Part of a small language model's weights.
Size: 8 layers, width 768, MLP 3072 GeGLU, 154M parameters.
Architecture: RMSNorm before each block, learned and rotary positions, no biases in attention or MLP, untied embeddings, capped logits.
Training: a variant of Adam for these matrices, 986M tokens, 7521 steps.
Each number is 500 + 40 x the weight over its row's rms, rounded and kept within 0 to 999. Layers, rows and columns count from 0. Numbers have three digits each. The size before them is the row's rms in percent of the matrix's.

# q: layer 3 attention query, 768x768, rms 0.0246, rows 0-95, columns 448-511
# k: layer 3 attention key, 768x768, rms 0.0245, rows 0-95, columns 448-511
# v: layer 3 attention value, 768x768, rms 0.0245, rows 0-3, columns 448-511
# o: layer 3 attention output (transposed), 768x768, rms 0.0305, rows 0-3, columns 448-511
q0 107:459494549524516519549500512502585499497547625505486540530520424470530512440520533504493534530580505478532437459471505492527549458463554475502487502445489442489594416563486509502476498531501480
k0 104:505558518520465509532491488522446550514454463576534517552456549545450470500431509489606477445559480506546577430488524522435623493512533570520465511487530545561493480544542515472520567457571537
q1 105:432484501538482502436511458481500543457522493515548505510495459519584440435454542427540505482502536442545471484523493580459542517464500527505486546474502410464584523468471540479460434524513425
k1 106:569460496493558501514536439522529451504539552489549524483483484476507581391443495628496511499506557534515567505512461419493480507499488542524478468471482498499480503609431526549491583458486554
q2 092:437526495527485515521509504429563457524497494463502470514543436476537509459527555515506518489592500507458454481467523538555508493476497459497481493490420484494484411467544468532501493460465453
k2 096:500514516483473569514483497521482549483444508525466463570524524519544468506412467490595445486478511450528546405455407518486519526514517560538435506490472554423475491495502488494512572447539565
q3 111:541536532499479546490478498433545508467535506523577479515514417535454500450523504474496574503486528507589456449498456477444535485542476537523451474464539464526541512564556575472481494560482467
k3 113:505491503550484496515531537495507478540447491505552543416440542561448612509501542531523491522535455489517550508506497579440539455545528498521409514489475515478400502457564562530528420437500474
q4 092:556432492429524513480474510537460480542485513564518541517495546468512457564364464453449500471424540461529474549578454536415481459524527485515532524522518523528507497476431542457483456503493560
k4 102:495478447474506471435455544417506481496528474469459530519513499526497469519564492529470520566447479490483534560465511455529462487546463395478419580511513434431497489468516477484487481521421494
q5 108:479509471480529504460484497447441447517475494524487471452447544525479493561445503464525503455499557518512532496489481568527547525533488457468487535508494490535450524480496512502570467452554550
k5 107:454476469484473527539458542543499448525477494504488508551530495528553444533527467480519516519460533431485476585493427495505405511487483445452491502513526499519543482502515464568464446493471500
q6 094:514506481564529517464527479540437563563474509470509471519522477513479462527460493480391555463493559515546546484544405392454488467525581458529416528507466486513543559517516508487525515522502518
k6 088:470430465488492516433517473501468436545497440542450518467502568452482462554595493496509453496535527555492534483487474532524556479518455500554519536499567392480499480506528431507517440455465412
q7 107:480478507516487430488514486466481491497492481574512461524486494509502464538461493481512500446439551514579492497565490558511499514535513471481511567499476508494514545512477506543498444609505571
k7 106:506513509491479596516504489522468508486533491402494466568527444495500547509449509476553476480442490420510485550503517518443467509518505494489509476467509492448509491481526456491523511531483500
q8 099:537497371524497493539508533520450459552418478583481470499534557466491479579549461501507415459440500493497528561536495590471523523441476512429618493428537572539460546525473457550516480526526590
k8 081:469531537457477444537428488538506474461505501454479510466557558570506486493457472522492548501419514506520390587538549480568455558517523453547470489494491478500518518451473545562429459545432552
q9 122:462472588568548516512453457504537600497521512459526492558517522541489552496514468517464519505510511439553501467485507387409481493536522515487479468435463482414461519522514446482464542473462522
k9 109:575459448531547514467503486508497429544457437480562508499491523459527530507579569444497483433504539518527539483549462479542528446566478579507544459506540522594486500544491494531559541479533504
q10 091:457512525447471507507456515461554519464473521451542507494410505523488489454521569458579505522443494505450480516555479546539555473471492561559512541538521477511515527524509515525468471581596423
k10 085:582508574501440495557478456519569544482520544502553495581513445489462552552451496479509516475485511446482448491489544525443463499504522492490458491498451557428515553451443439475494508550466519
q11 099:441534493537477487474544557465502512443550485544540504455501465530473500459535531495563503488545555492470521577448531605471540523491491481474487491589574494544460522523515542539482515536567430
k11 111:453510500453536540553526460496506543470482557471490542534492494565517469470509487452540481531597528496490532510451498460443528491464491480516542467472439515500492510553483544510498484483526480
q12 095:443529449523529495487563547505459514448551471565470472520475405463509478562559435569483559492533479482585657509492519535482424513565468508443474583458539485533494497487461482571495498538554579
k12 100:474481458483560480510500418461526535473482490529512454494491577533485533488488548422556467482587531481453536505480456473540524447498494524515512485532508499484473540581575487460525585408590419
q13 104:529526529449485487473549415461545505513496485501455495509536500490501582453494494513441444563516427529518508493481524437464487493475488482450434504468396526443473406515495493482516477468496412
k13 081:437510453562507512444506535496442457516482472543497521419460493496490443464550503540491492469537464474538517442468467515482554475506453547533490490453503493577470479515482486488535462480499475
q14 106:487504433497479471548511547503487442478463462532440508428482576475493502445569454535537507513547450480523539543465524487550458523520446530456511548426588571445430516520488452537512495453475496
k14 122:522499487502538501475449487508555533573460577561531512463449519443504509538499500494461423505520511526540456421461433531424525470527538519551521496416446509535496540605566464516510531456506475
q15 108:474541534470465532490511510448518518383593504408483474539502447468537544536477418461481496484496515400435498491522528466483440542484562439488455492498458494407474474532468468544467535508487532
k15 113:546495455608555530514537517522546577522468500538558521513535466469454553556564585507551466488511499476529588450474544519417560447519539540559488452505442529532502574504438462526534501460511450
q16 085:508527466574522560451551590492501527518521523534511493555534519473433510538548434515481450518500548509554571513473482525510483491466436474393476523508515564467449539526545525514463499568569491
k16 095:423484482534481491485533499501445533485477513536412473444459507556486404475568540494527430468633458545486559492436521500545555477478477485519497563446523496549464494486517492499477540451541527
q17 099:487524528518494435451554499489539547517466465518505454571475475569497491539461582478540509493555487580440545531482528462446485487452476493468460520538543490509527508496542544557478427507504464
k17 087:442456469562575501560528484472492485474484538400420483444461487602518444483461571514501535483525536532506490497547469533542509543531447518452571499537543441524460495514499578452471433541525596
q18 109:511499518564539520486535489520584568455517479461485527571445513449509504446455475471514530487513485512533495523490557440534575525476545474486497529523475481520461500576518502492513475497446485
k18 098:549515466483513460459515570446496528494516479503556581490469545483452562484536536546526505571540429508412517518543478563481479470509444488502368505521517465549481550448553520489601492513546512
q19 081:509460518504561466495514429484553489469522476564486505446503428498535535487418529500536475448480420531538420557524479480529517502470483461573518545482523461480563400488495597498487408503555544
k19 118:545489489499521490513473432478603482477528457492523502490560454558512515536498447534486560435416553458517428472554495450484438538489457494496478496522520523452484558486480526438465451511405565
q20 087:451516474519504418515541595532482524504547508494467499429456490560493387442509508471471472550557610505477553544484589517477483500494511465488434520547576453506470595541531499486435519513509500
k20 101:440529505498477485554566515521500513544493556488432493445453532605574476494536556476526532570584465559490503570404435516481587445526465492489478521441523477532528473510525490488489455465492482
q21 107:446560504521525429541517605477478603533450497507519558473532527496489460483492525499523563519537476554481507552462515555506543398466494458530423508528547460527496565479550496463442465511423478
k21 106:447521462440472508502458482501537575429546509502445526499398506459526459517487519464551501535497450541427522463420515496542516497557418485511477389502583521467470463506585498404498582500501477
q22 105:490570548579479503462534477459506510465526472520495406536428510499529553488580527515521494528558486495552485475488497499485552518439515561492507491456501504488538435496512461456530495541557491
k22 080:571490490504537487528413525433485512445505504511534503464447483526527454519501588524533538568587467528445525456480523554523507506505520540490466495549506521564458483475507547448531527518495550
q23 089:517512495512504522473508396470553472481507481481489458498442415481471607565478480458498523486450481587525409511515478514518542496488427536520604512515498507513490454530546579490484452483511511
k23 124:568503544474480485516498502481521496549509543471522561492559485538476495492479533525369539494416548485565474466594534524464478483469557477517526495472429444518547467484485571509478525513444545
q24 096:513539468483489492474511563503479500478504509592508549474488531439484513485489535482491459508494505487467515531547514506543480449519532517534514490507513562566491455495566484474498530543517455
k24 092:565543495490517512592494464495512491449555572505473456433461511544510452492463559498502481536558497481537495475428494510491431478524453543525382474523485524466456492521571513429548537524461483
q25 099:468491489535538511495555531488544636470549544522563472537519503545574497609519478473436467536492466540499482511498477505506449517509507530520489457499545479500496553526511470515467497584477457
k25 095:525458482523442481461551530478462472477505498497508497492456474556530552530511523520582509535531503499485551498486515532437478529539429558559486520496522526523458489493598527501481479442486563
q26 094:528486554498444546522454446465484504590489496457498529513460490518432486528516434523464501548436509532499451456560444550448527514588565536516502417542527406502476492473438640489489514535436568
k26 063:492525549444457463517463561459497533462494499566573501555506577435463545501495471498466490511463491438512520483540566453505527444524532472480508490504515493419489555533482439497524516498525487
q27 100:513485535531519522471533447505498458447475506460439482538477476496548507446509459461469458516466497452514454431502423481534492576581511480494545458535492517482470492565440563558507559506472544
k27 110:513431517482459553386496473501488432504499404497567512573505485453513550486513482506535463493455609418585492500579486479512513489537531551523538528515506504421442534479458493465534442496543547
q28 070:538487472528410501540524503527526505549502535513586524536527535468547530604441580473449543477498530608508486524523530509495491526497516504554493548432565471560481496466511412547493484492552546
k28 235:406529482541506504517584537478465520451497527551451461445428500483514488450549543530579440495637474516497592476392501458551538480528458535498480542503541520547483490560561462494499535426540457
q29 098:466542547478499476480447435472569536426499441411446450493467501567562522457511487493453538541496504526477443439502499510531549501499503484412495423473530444461488410519498507484538540547519490
k29 110:540514504523424520400441562493597551462502437504539428526441540448449594511522556532480513499385502512550526477538497572412512502519522521518549507553512509535498468529509533493472491471489497
q30 097:571469556491490514550519525536496525565476536573458549476536485518477500508506410530525588489506464435580520481484476481472530468505511465515498498486512433490527406449508480527499543542481503
k30 128:566460446462481485494489476488537538501495474479541537541582529467486417492513496501510548535385509518463447528548447523509444596481446484551488470514501494473462476449443543531478474554470462
q31 102:523521481508524483515503426477486458472416562459500392530463512489484499484502484480486499478496543510462443417517537575535499496424484525529520512518419576508592499452541425504564561510484538
k31 100:565542552414495522560467510510494561434551495412498493479522497462528498499434575491514450492567503550514491455508583538499488431499565546421511452519526516481485532474547447487488484497542520
q32 103:412546501502528536513495492537487532434521538527515504419510531489539440513482463439530501550468530396432485435491481535522487458517452538585484506499455526521436479552578553458503515492508480
k32 109:550481526519532592537465396536547540477525413447532520570508460525471527534505483406463503439444496515503469511490387497521496496486508497549576453464477506502507558483526509512488493492481534
q33 105:420483542597499501542501472459513537509497478528444497474556521494500472530490489499537495437498449492519516598525507452504526477577563511568509587481561438566400554521571469501542449471453554
k33 104:514495479504479492482495538497520478530549443504543584468487497480445474473539468519453512511510503498461491508493500541483487475591419521537424459539482411545542521555497518479522470478502477
q34 111:490547511502541496469511534498541472551555492527460437420451520575429492446552497486538455505506458528521482489476499476497561552475506533424518538536498450449546494524508529500433445513586526
k34 112:492502501474520518463526500428518525518475509498456439548548526498507514560509507480541561526477537490474498478566537517409535458533530430496493521540522512484490498453506565611510462494503515
q35 101:436595543564522520515418534466512515503508476474523470508460462514524405529546497436498543492528536477474541491501580539441534481503544568509445509542472464505488516530541467521443431485533534
k35 102:564553505467468477577486552486625575508484538491525500514583545544511513549425589446478573551488539508463456468455516543447511414549525418512413484542500484499495478443575509384555414459500487
q36 110:561489460447531544478505474503492451573516489580492507520521557574465545490516471551441466463455465519432502556498487570485430560473440501538592486423507490514588447457457503464532499522549537
k36 107:465483512496547459450511481527506520550521469456449483557537500524446505469583467498513548473492493529540514499514585476465579518454504531493452481426488479508505427536464472526397521483500516
q37 106:541573496449551512455486516512562532472481470556595522484446469423397533493473527504558559521496525503521456485499497516610524570544452541495587505546501524591480538486524520486453532499544415
k37 104:499443502532476462516453458461558476533525525524454439477582483561496435471476513455456549558529499458379479539470516551526475474474526460486511534517489480435502501549574452501542506460475597
q38 106:520447518509451565502542467574523496465522542476398499536497570443520468480519485474541520470502464482518516489542433480514475590498474541481526523448564464487455474482548463561521531549485466
k38 104:452526500542569497458502478494516517488487448470537468515565555396501517540566532547510454554503566503545513470528403519555457495555539548605484516581494562481520592470489508466545547505507465
q39 112:576553566557521450454516556496520515513545517478539537513468491451500477527417510514541440486492562503469504470522496493472522494483500411516510477491462440517559539488461514474522448546561406
k39 112:424489488529497496547458435490474530551486548475566491526523536544495488552572540519483583501536528453542477575483520471478496555506543495459537542438525506466476578484471503501535546438481517
q40 107:418480463472467502492464543516472532511513448499505539482479510529469465483557510476511448521490471564441481545498487491485484463488495536503447511585509554454542499526529550544434426475468511
k40 110:552526540481485490504527547571452498542488476502494494461472489564520491477491533476477435516484554513536496439481453488445545454502463498530517435484525464481504439520507524522440476548497564
q41 105:449473547484508491539506528444491534453565476457508511454458459466457479551474485469536529474493506556519461523465464424515479425451584481522488509538516473512525518510564532520482410533544472
k41 108:523470458524502421451519563453553492465493539535491515431519525434500516462507561515493540473477504423490524496474443549437487475503437487510475538505527519454503585493488553449482514521561418
q42 107:495543553506490510553557555513470522521634457543470503533511468519439502502513473518513550476542471460531582492507435495439469460543542489501482422508516415536494586522508548422531504552511461
k42 107:483550543509559464513481498427475577467521484476446498490486488571474534489519515499558496514572474503454504553492469538458572545483527502489509517486512499518420581492554436418474546482482446
q43 116:544511428497493470482490453432564441470502480414556432593480426523532483488544514548453506452520541472497494461523496488509438573505495555493470453406548504477545432483438457677508519488581497
k43 112:524527494478511459502508566512563432537458555484488456549450499571537508431449487503536514462470575504458481490493525540523480491502541466500533616572496533486461495436552402497466531499431608
q44 103:525545468539543477485488478514496501505424493590561557477522566573502553469460488480512447508503460460524436551464473511529538479526400509521498506485517525557489504549550537418527487478475465
k44 107:473412564502434548509516434481475504535557489446493485545493470517488460444518461523424536512520507474478476533457423465484483520501483493520513443438517478504460483476509584501468505546486486
q45 109:493492528535488470571495448529415432515429577534466472438514488491518525539477506505557535435514513502583493508477482527580497457510464601491571597464615506513510485459602518511507474479476569
k45 109:517463497500537518485482507514468468455483467492491550521506515421493451433477529493420495516462508573486467516518463480552436491531518510466495460551526485494502524537517514497512527539488522
q46 107:449557544533467485507431477514484405563491498459451479448462572539481448483532524487526492527481470495550499496497521451518548468532482592507518575505441492614417407520545476511547465437546461
k46 109:530497492516496511504462499542509508486506449546514490476470512507454450475510497447533518503494508472451488479539497550527509479493556451548463404514453422563463440470478504504540435585535472
q47 102:510508515502503482453457539504471499470440603470518566469470541446550439482517524446501478582528543469497531491501544526526535535514568571433463461529504499510489524528550453498498529488456441
k47 096:485457481442466546574491491552524528486517551449474491510452517522563479514481497480481562533420415519544462560499528460473448485491440509515500447494528488485479529403512597505573463508486507
q48 099:522477484511528509534524517565517475471543517523494489521442469462520498514563563557472467512534454506570505559487448421467509512492465482439504519508541426518540523504486461530439487512501456
k48 108:494491548514544432576492496467514463484503601556517595461475472496462472501515457590449511448566495548464473488505583507471553439497549558468472484526444542532520495520466513511495496475509484
q49 119:462522510492487460503470507493572522437531487520503528503488453591428525545473513550461517444486507516501449543522513489474525461530543525462491484563488463522507547501542518485460536531480485
k49 110:527494433543473551479504469511428531488490498508591514534419532445475461573510486438471500492529524431532472537497535550488510413508510476585470532442467460569550513526489483508568477539552488
q50 103:483529538539544460516563535531530505523514573477443494489456427444536523448505542499511523504564485476497513410541495417447481451519515515532526548496445523512578438516556473535485424488457430
k50 099:474520493485523495561523452534488509451525571504522491503519499480521526509482471483485472451600526521515475514465524466539527488559495509505527495504530538513480502537474460443482561484545498
q51 107:451498463484484578449476545532458478519441528502474518435485464438532524527531531580538506530483532542510489524545412505543471542488492470421530527507525558596482540540517558545544474510575566
k51 106:482478528436412504522483502490580596501503469451420480515502513543490471468491500365489493519451499482523508536468451491471613467483533451538469481597474477382502526429511473398545487537488447
q52 098:497483463438486478573489455474440476502459506542509455494481583505491526521493492473552439507435513438474504494528507598506503508406465526480546531502486536497418544477514453544482540500529540
k52 087:562507507551523470518512512495494503550545516458516531530541498563545496471480411603503544512411539423520470531496520473518476561492515487476481523493456527517522458495451546502498465556412580
q53 102:505571525526503536531548539462537497505470495478474469533476572462543563468494522526448530529548502505462497453490493495537493531493461514504497443459471487479494429507498493530527551465451482
k53 110:490460552487522507480502497546553474548468457538498455498498458538472518540533500520518510474593487569467403501485523540466537516462563479497537512473513584580484499541463514479454504457554509
q54 096:560472511430467539437494506495479467548463525576543522549475519519446494525478490456461522504431525516476445528612482563503531488483526507530488484536469511539539540519439525523552465558515582
k54 096:472464463488428501440465552463514481499536441471468507496532478531547466490496475470477540540439533488448523554502481466475528528506475400465436494506512499458495498473501471423463436520424456
q55 095:498557531539520413562565560485521502490506485501403524427481482591517504494541515504536477507515512510599557510454538521460528497517447459440493473546527499472474449541493466449456453470467497
k55 095:461526541453564522445541561531532446451482491474474554451493479510473543523477571466496522463519566483497481524526521536475518477559495436515477562484494519557541542559471565598477491539547535
q56 103:453540490541536513525493496461550475494507484433489501554526495432516528472550542548440445454569459489398544509418509477503454548474468496431468545457427561505488419515480431452494528460544469
k56 114:447456505502508502482518403532475526534506503557486460501485537375483486487544508494537436447560543563549502432512456504514565497485520544494584502487517476484479519535492503539493571440603496
q57 109:446523434488427495412502447511473535482508509537515514518553521493489541527458490487527545518531476487518481495511472505537484468477472446535441546583438460471531543504495564475492533508529469
k57 114:501478510521502539489522516474515590464475433478507523521512460492501536510451506521505421459417516416509542455494461503470483492498491508470489437471491531456597540452479462391462477522487476
q58 104:418495436563549460557521570499565479501513512543467494500498475431510507494530497578485470521553522566541521460419534531497481529572439501475493571445503559565510488561542454545436411511591545
k58 102:468526569391541491483502447521530502453521518460450483463438570554432471464553530398555504450562477483457494517495511470545510488435497489546551493531499438487477519503552482517518572511559468
q59 095:566489553494548498505509483435571480473536462443471538431511383478511492474536561516464524506561520503430557458452500459519442485539474505430465488479511448517477430464500436513505513477499519
k59 081:474538477490489511503533513416487514508548577510474419490449514570482468451516541434515510482632503569479481535415435529575534512536474436518476593537479517463470479480531528463481487468512509
q60 093:507533551471530533487569504481549500464508509469523467547518415506543514461545540537421441459576521491480509489488484442484509465488568448456434443449430570539555464514456473500483492468478436
k60 078:479488454504523514488617504507460503526473495512449439441466438472527484467496475523571462492571510507546559423445444537533555512488432556518527512467544510497473482449521561478521503497574478
q61 086:545465522498471518492391427456524481504507453498545492572515550472478503541378507468556521485441499510473401522540471487512467507465499524591514490508435446449555468449455502444491500475494422
k61 091:556457543515474479471499490531525482530511435530573583514544457469452554501503439573498540517390469409478491507538504506401470513512504482537493513470456524470531508446419492517535414507437501
q62 096:510503484567554473515562483496514549418500492508453460547531517506502509479551507504528470517564477473524571550407484442497456562466455469455473491506493546468464506480456449526512531474516448
k62 083:518476496541513512418538532482450466512487476570473509502447454459492548437528511527551452532576499519505532467389430529532539508500464584528551515448574519511485494508564495546550525393530480
q63 123:472592477534480493486449447410558480452554491471565535508421450434500468490475574473471486508490545462376533516523492543507466478530558502554472575560470469465525413537459451536468506543505455
k63 109:565532509468475570526545442554497517493546557520504476528498500512527548557406482432564488456509476383492510483456456517494492532494510493526424538559468534404553503502529423435496485487482508
q64 111:500550516486497502436474390435595472486565486504474479562472546439483568518491461488436454499469439477490463480488471456516512486516466493499522469525428506487468445532496520428538489525523423
k64 088:513431552511494519472518470488428571463545543490535529536506472569435501477462556499558505507543458390528483489497531572473513509487530533518480500524409461427500520475589522452501520502566537
q65 094:508508579488499590492497486445585578490536483447486471522507445517472474459534511517465506522451477502458490425523562521523514455455564497540469471517494448532532426404522538487535533488471490
k65 097:559532491477447428526425560488591484497477524498591491503545491543501532568458536421493500497414539516524426448493562476424454497508518477510478535577539493513482542479464484502508466516450539
q66 104:438456491502516547473552522468547540483538528478501513454522441519488464552430545467528546513471508521447477482497476549531526475491527477499515470587473409474521555531507612474408496508528464
k66 110:513506483481497558499474472481551476543496499484486487551507489545579467502513468457542525492446462479531445475536480419496465540504530502514515548560498546443488513461457528531538473478467482
q67 098:483421472464443505529455499508440497616460557508529540483496579485492417482445495529534524518460482466483423455523536520488484484534565570524539497500472478535520517475479510479502504436476541
k67 066:516528541459542516473485497542511468512510463499529505551555541440499460511513429493426544483419436534493455507515538454492480485480516484466521478468480427516494512486410489542476471560473421
q68 098:484506465473493476502516525490518520470511498537532519471499442437510584535571527478493428458519505534486471566486549472531485480467481471499486548472470564448437475546549517502532441488480472
k68 071:457493504544480478562570490498425448499507617488504549440471423559567499417492475473500487575566523491528555451438433519537498476516433562535555501431488523555547442566519583523495512489526588
q69 096:492543415507482453451438433518520486470458490491530497533468549448490510523529493479548445499508469521511468532505512463583528527454513533519579563504485558565530550477568487505541470443515508
k69 092:584493494572513480570484506509469509485490563456516527491435532553482423445548497545487504490585501539551479524440516496490457504489489517499480471465541431496493412490538499544490554511544550
q70 086:505539510512510496463500458535526528475531487485455464509497483581457453498470444503514520512463494489544492468520444471493502466592463495466529465428546479510471451494447534472540548485501517
k70 107:489489531436463501495471505487544532483516447448457468546499480525498588521535470449498516451405460500496498504537576516453514543479496453460530488561539503480509558421563502505474473579516418
q71 091:494503499436474548521431429463490453568469430417509497510477434456518523458484479513507543387401502492404430475551472540521467480491517483566570469529487455485513417485496581532524522545479484
k71 069:594488520474526499470461481498564480455535508505593468579504512471479572574450445475490453472491538457553506489539552480540489466521562470428444493580445544452488526575479415438455469509551484
q72 101:562493424527533523458522562502562492491485463565503486535591546493504461474508529472505449463543502497456423546534559490587553549488509469513514527526437598520478496471496473516533422456540490
k72 102:535548478468435477484454430566479452555546573457523554490501440523517490410533466501518519510528522500582437503467485429488493499511465470546499484467484452540420479471528497576531499474473512
q73 098:497561542584527566447546423442506546479519502518509503472547467451484500427477546536523476484485503499486511502533444493515504454456486545512431477549489450460512496477429605476463514530565519
k73 098:533435552437510524440392420470559504496559457511509509550472474520479524526460409523469542481521467476503444483529522470544477509465453471430591513509526533407453579480471503433421503488516535
q74 084:499489503557443560462584588502436461500483494517541524458498579489546525492514511491500516535546481526523483535464491537498421537522510528510497511504541547491464484549435523467494454544520535
k74 140:479491485508453572465537503477488508549547504595525471539481542414529479477542503546540460522615451517505580493436440518497541478546445564515429514503534542499457482485483468492493489484513497
q75 106:508465500509508432560497471481476540530498515513475481458534399523528518544434508462556541484479539507487533555505513454453466419507531460565440558500505495485559573548571567474416482479509580
k75 096:414489554503519565563589456530428462490499483488462474467528502476542487566469512495489553481537499494477564544515536505456483489505458484450501533514502509472570556531508492463485512472526491
q76 162:450545495576508507499564593509500512443506528540499474511449490487502514477576566489552447536634513567519563503403514486496560532502459500495476538482508590502471504548549437478471524467539454
k76 059:433547523509467507508523465526530496513518563353397516464536487590554446499546553467531518488502536544430433517485445598493532489489445505555546483482482470539486485481546624548489531473479531
q77 111:507474486468451487513444473518457467516453560475469513450477521407549467476490527499474518487470503481486559564506540519452442498495496530484556497442502528542516500461500486547429529369489501
k77 097:530542523533555473515538468567495482463474511488480528537459465395480491556466515523473534489506479484486530475476555436614503484475523503462494465496467477530570486524472481480519484509546363
q78 107:575438478401524507434463424419505541539516503480524574487492500465519573568415442469480498486400495502483464488531474555467454483545505454522480501565482477489549524496449543494514511511504533
k78 076:516496510511503491541566498552410505480508459537544456550491549477468531521499481500514491447501463480556586560502548441496513471421456525454474524521496516388547539543499402465498547515521443
q79 097:403417496454567510537531477521495566478481542507605547488499474547556513631431477466534495521476505555555442532447485599477456483583461474523531588518517535466460517453525524532488473481469573
k79 097:496432462528513533432550511512440417560527496500488550489499448512552480450471560533459478499450555532537527527526465501520464442528468456494551554448536547573576484544479532555483506481528559
q80 109:459551470480475499513521532518516612447509438514464563484522493556506452529434456478562544520497453502551517543483496447504464479500481434519394490557551540480472550398499508547435504493487396
k80 096:459517499545435478516567532516549508472480468588441444471452535518530509470535426545527507525492510506437551553439497487504494539508407492529544486468526541512542538514493468464482519514554502
q81 099:516453427511541460500540469482460520456556539447467477423475435547519535560463450483473458426462526523518468505547440544484466510573510447546470508555507460413467506522486552510479549549515590
k81 092:439515549535551552461563468496474444485489496532546502541480549433512564486569485506541445460530464460539576465477469517511556483514514564512488510441459536536514517542496504517533514412516474
q82 103:443493504462519442528540532456450477496549388520478557441492520449540487438533404537501459448514430471520517515518479493514450495566466472563442560587465516459443527510486537547502448466490585
k82 100:527497510466508422434467512504476492523567497621556541494465477492432565421436449569543495497545528455484581480504493531506578487530478487483433499479449483400486491521452493419508568545543512
q83 102:508483483482518405528486524447553448455566509527482521466484466469527458549514469479505491427506516464467467482541517471538449459511479412571505566497448512472493490464391483577565422535471537
k83 102:503541485496539469523538530526507483536531556497584488518584524516527534494479526484541538514464510500494565494502565499518510489525510510543455502480463512537529550502536421458509510500451534
q84 104:536528478426492466510501549462558564522542494456483516511448513539496571524513461429405502474471457498486445511521454497473428518560446373477499425449548427441460494495525421553552478582523489
k84 108:436567475586495480463525502462523490468492565516490443466525459557534558517519502494536412495443537430515526502459520534430481510550478561573493566511518542551513511516518443483514523473436612
q85 103:492526551523440495434519580542486520472480548509476471512478520567540532505477521515502540565542524521523462505493476448451563495483498534444412455523492551488478539528471510525480455511537431
k85 103:462464523431600458495457522465523530493518539422421518481507379458472472590464502497467532520512508480500475522554512483563464509517448461485650500493505470575466567461482579565487525515508444
q86 104:564508490479444500517481528509536434490518486428466474537448522432461483419528485479453497471481507486449528522518521529513442527510495496496571452474522442438534486491526423554548555497485519
k86 105:476518526544436462449539529543468489504476575486498459522536588429531500459515483555553450523572441496524453550456519518453576533495565531538451567568450542471528448464501424508534513481491436
q87 107:520486499493549440514447423492411534470409499518522480462499532535511507488489510517545567571489438518558479455476539529446518529567497562498467435539541537612444516464543480514548496424455539
k87 108:442444554492474453486519558525481484503447512429504484451493538499494482482503477519471495500491481529533510546544532515522499488484513458442506570471511503486494404513508557605490530583505475
q88 108:529501503515509497452518501478558536460524514434541569470539526467500487470466489569441530454492494487537452462554511544485457474467420476476509570475557521460510528518474556510480489518516536
k88 105:499480489533450505437505559467417532578518482573562488596412514447431562526598522546535429457545429522539522451448498469449482447496503507464495613512517457517464495534535475552511575496482500
q89 104:527520554552502539459508537517533584509484524513521510489587532510477526474526538448476560502510537519549489475474472492542612449520479531499488467524501498517497481484557523455458528542508419
k89 105:416474558455449530498506502483532485468516511452488468535546527481470475485550513522507516530470464496509489467500522484387473549508494496490472571484553512541421512469546572528433490535450435
q90 113:475451499463437475479499458532528505501471471493515453494469551512460498486452480518493493503484542548496482527515496491572490472523484472503563540503441498502476495392556527514472567490441452
k90 116:452497506593484533440529481537485498517496529509472495442543510498551525525519498529464455515499456493509470464492517547451534524474479568478467498450470500512533482597476543532525420479562430
q91 111:566525478464455504460487486477472483533578471516492484504503478445526514484438481488527486504473511439429473473560512481522471484484520431544492471450410502508518434502452491558587482476497500
k91 111:551534495473531511537513440591461497523515485532573492499530508522545539488423504546499427509488537447488528497509500532554482524431493525521499520497470559529491577524491428497543531500519489
q92 108:526419546510503570448513518510514526445509492552526469497497539484454529446458496538528477458525460544542494516550531401448534484503544492518485488433425556541499555471532596463479551484478541
k92 108:520456478478527471520533536457391492501519463515496514490488463397447482554595455538465498537565508490507514458524508549522518477466432547440474472493577440459488540495513514526541501526582455
q93 104:535489509435506508558491537528525417437548504519511503512416518482455489441555485487480501485500505514518535470511505438576475448560467539516572430483499575561514494539505465484481510511489466
k93 104:524531506516491474521544480463594600399549511421453460440554499479465517495436495477532509545479491501494475524570504532518502536408543485507486469542503445442477524424592489468488509591504480
q94 105:521460549448443446496499456547515465461539496492504484505448463439560542434484447496476525515531450468540451472484475451531449508469488514479521427487489488423554490480524523508480557545428507
k94 110:524497517492568523463486533442501547455476524452509529529441512400475514497513478636509515510455532510535529448587448498530548521509548569532513477504485512520452527453494562417535482481556535
q95 109:510476500438506535503470428477501436510421449478491490512481493495447468548522579492512474505486516510464573507536528517583521545472505526440553458488467485463550528507405515468520549477491439
k95 108:468537543518486549575487470518509483549483533479457467574541498525596507470465455440472522464467541512515449532521514457512479514421498539435544520565495494398537534454497452453477520535527552
v0 103:515475555508417460534474562511508510482521509501502484416464486442471498450487484460462482464505503489485514543507460524496562494457480536545537500489506498440520448508463525437461522531493523
o0 099:471518519444510438494516506493589478554496516450503427539519531462584468541504494494539442505498529480488478530487471459484471559502467490441455499542477501468476416440505533435448575520487486
v1 105:569529511463505494461480459522468553478548479487515508565433501475434408491571491480493432544497534503562478511482471527490473501467444460456538477555537558533487454511545481462583502545501486
o1 102:474442506466521493506490478450443551547532507514491476587546491561488525483500557480494466438464490510508499403474524518488480508492463483484544505517533501501583471562457550540519497483446509
v2 099:456442528522505432460482475462448545551501521526488509479519540502499517445496529478541544495500568538559468520514514525475479503533422449558505467518596453570446519511499507545490514485480548
o2 098:530476506489555503460468574522520463577465525463514463470540455523425596531484576489466513520489475466441422499464457482511521476442525490512489483556516487487518500479540565470511557462502489
v3 108:518532426518459555524574482576460496522465489490507438505518451488467532548492480481557504408521525484457503380459556537451529472502491449500535513523531497543465579520511469490440512512509545
o3 103:463472499509520531556456443455489507499521492531503482449452456491462542488437443469545488573505510483570497433534445512501538548487499536538512495466569565502521450553504421477493574483526548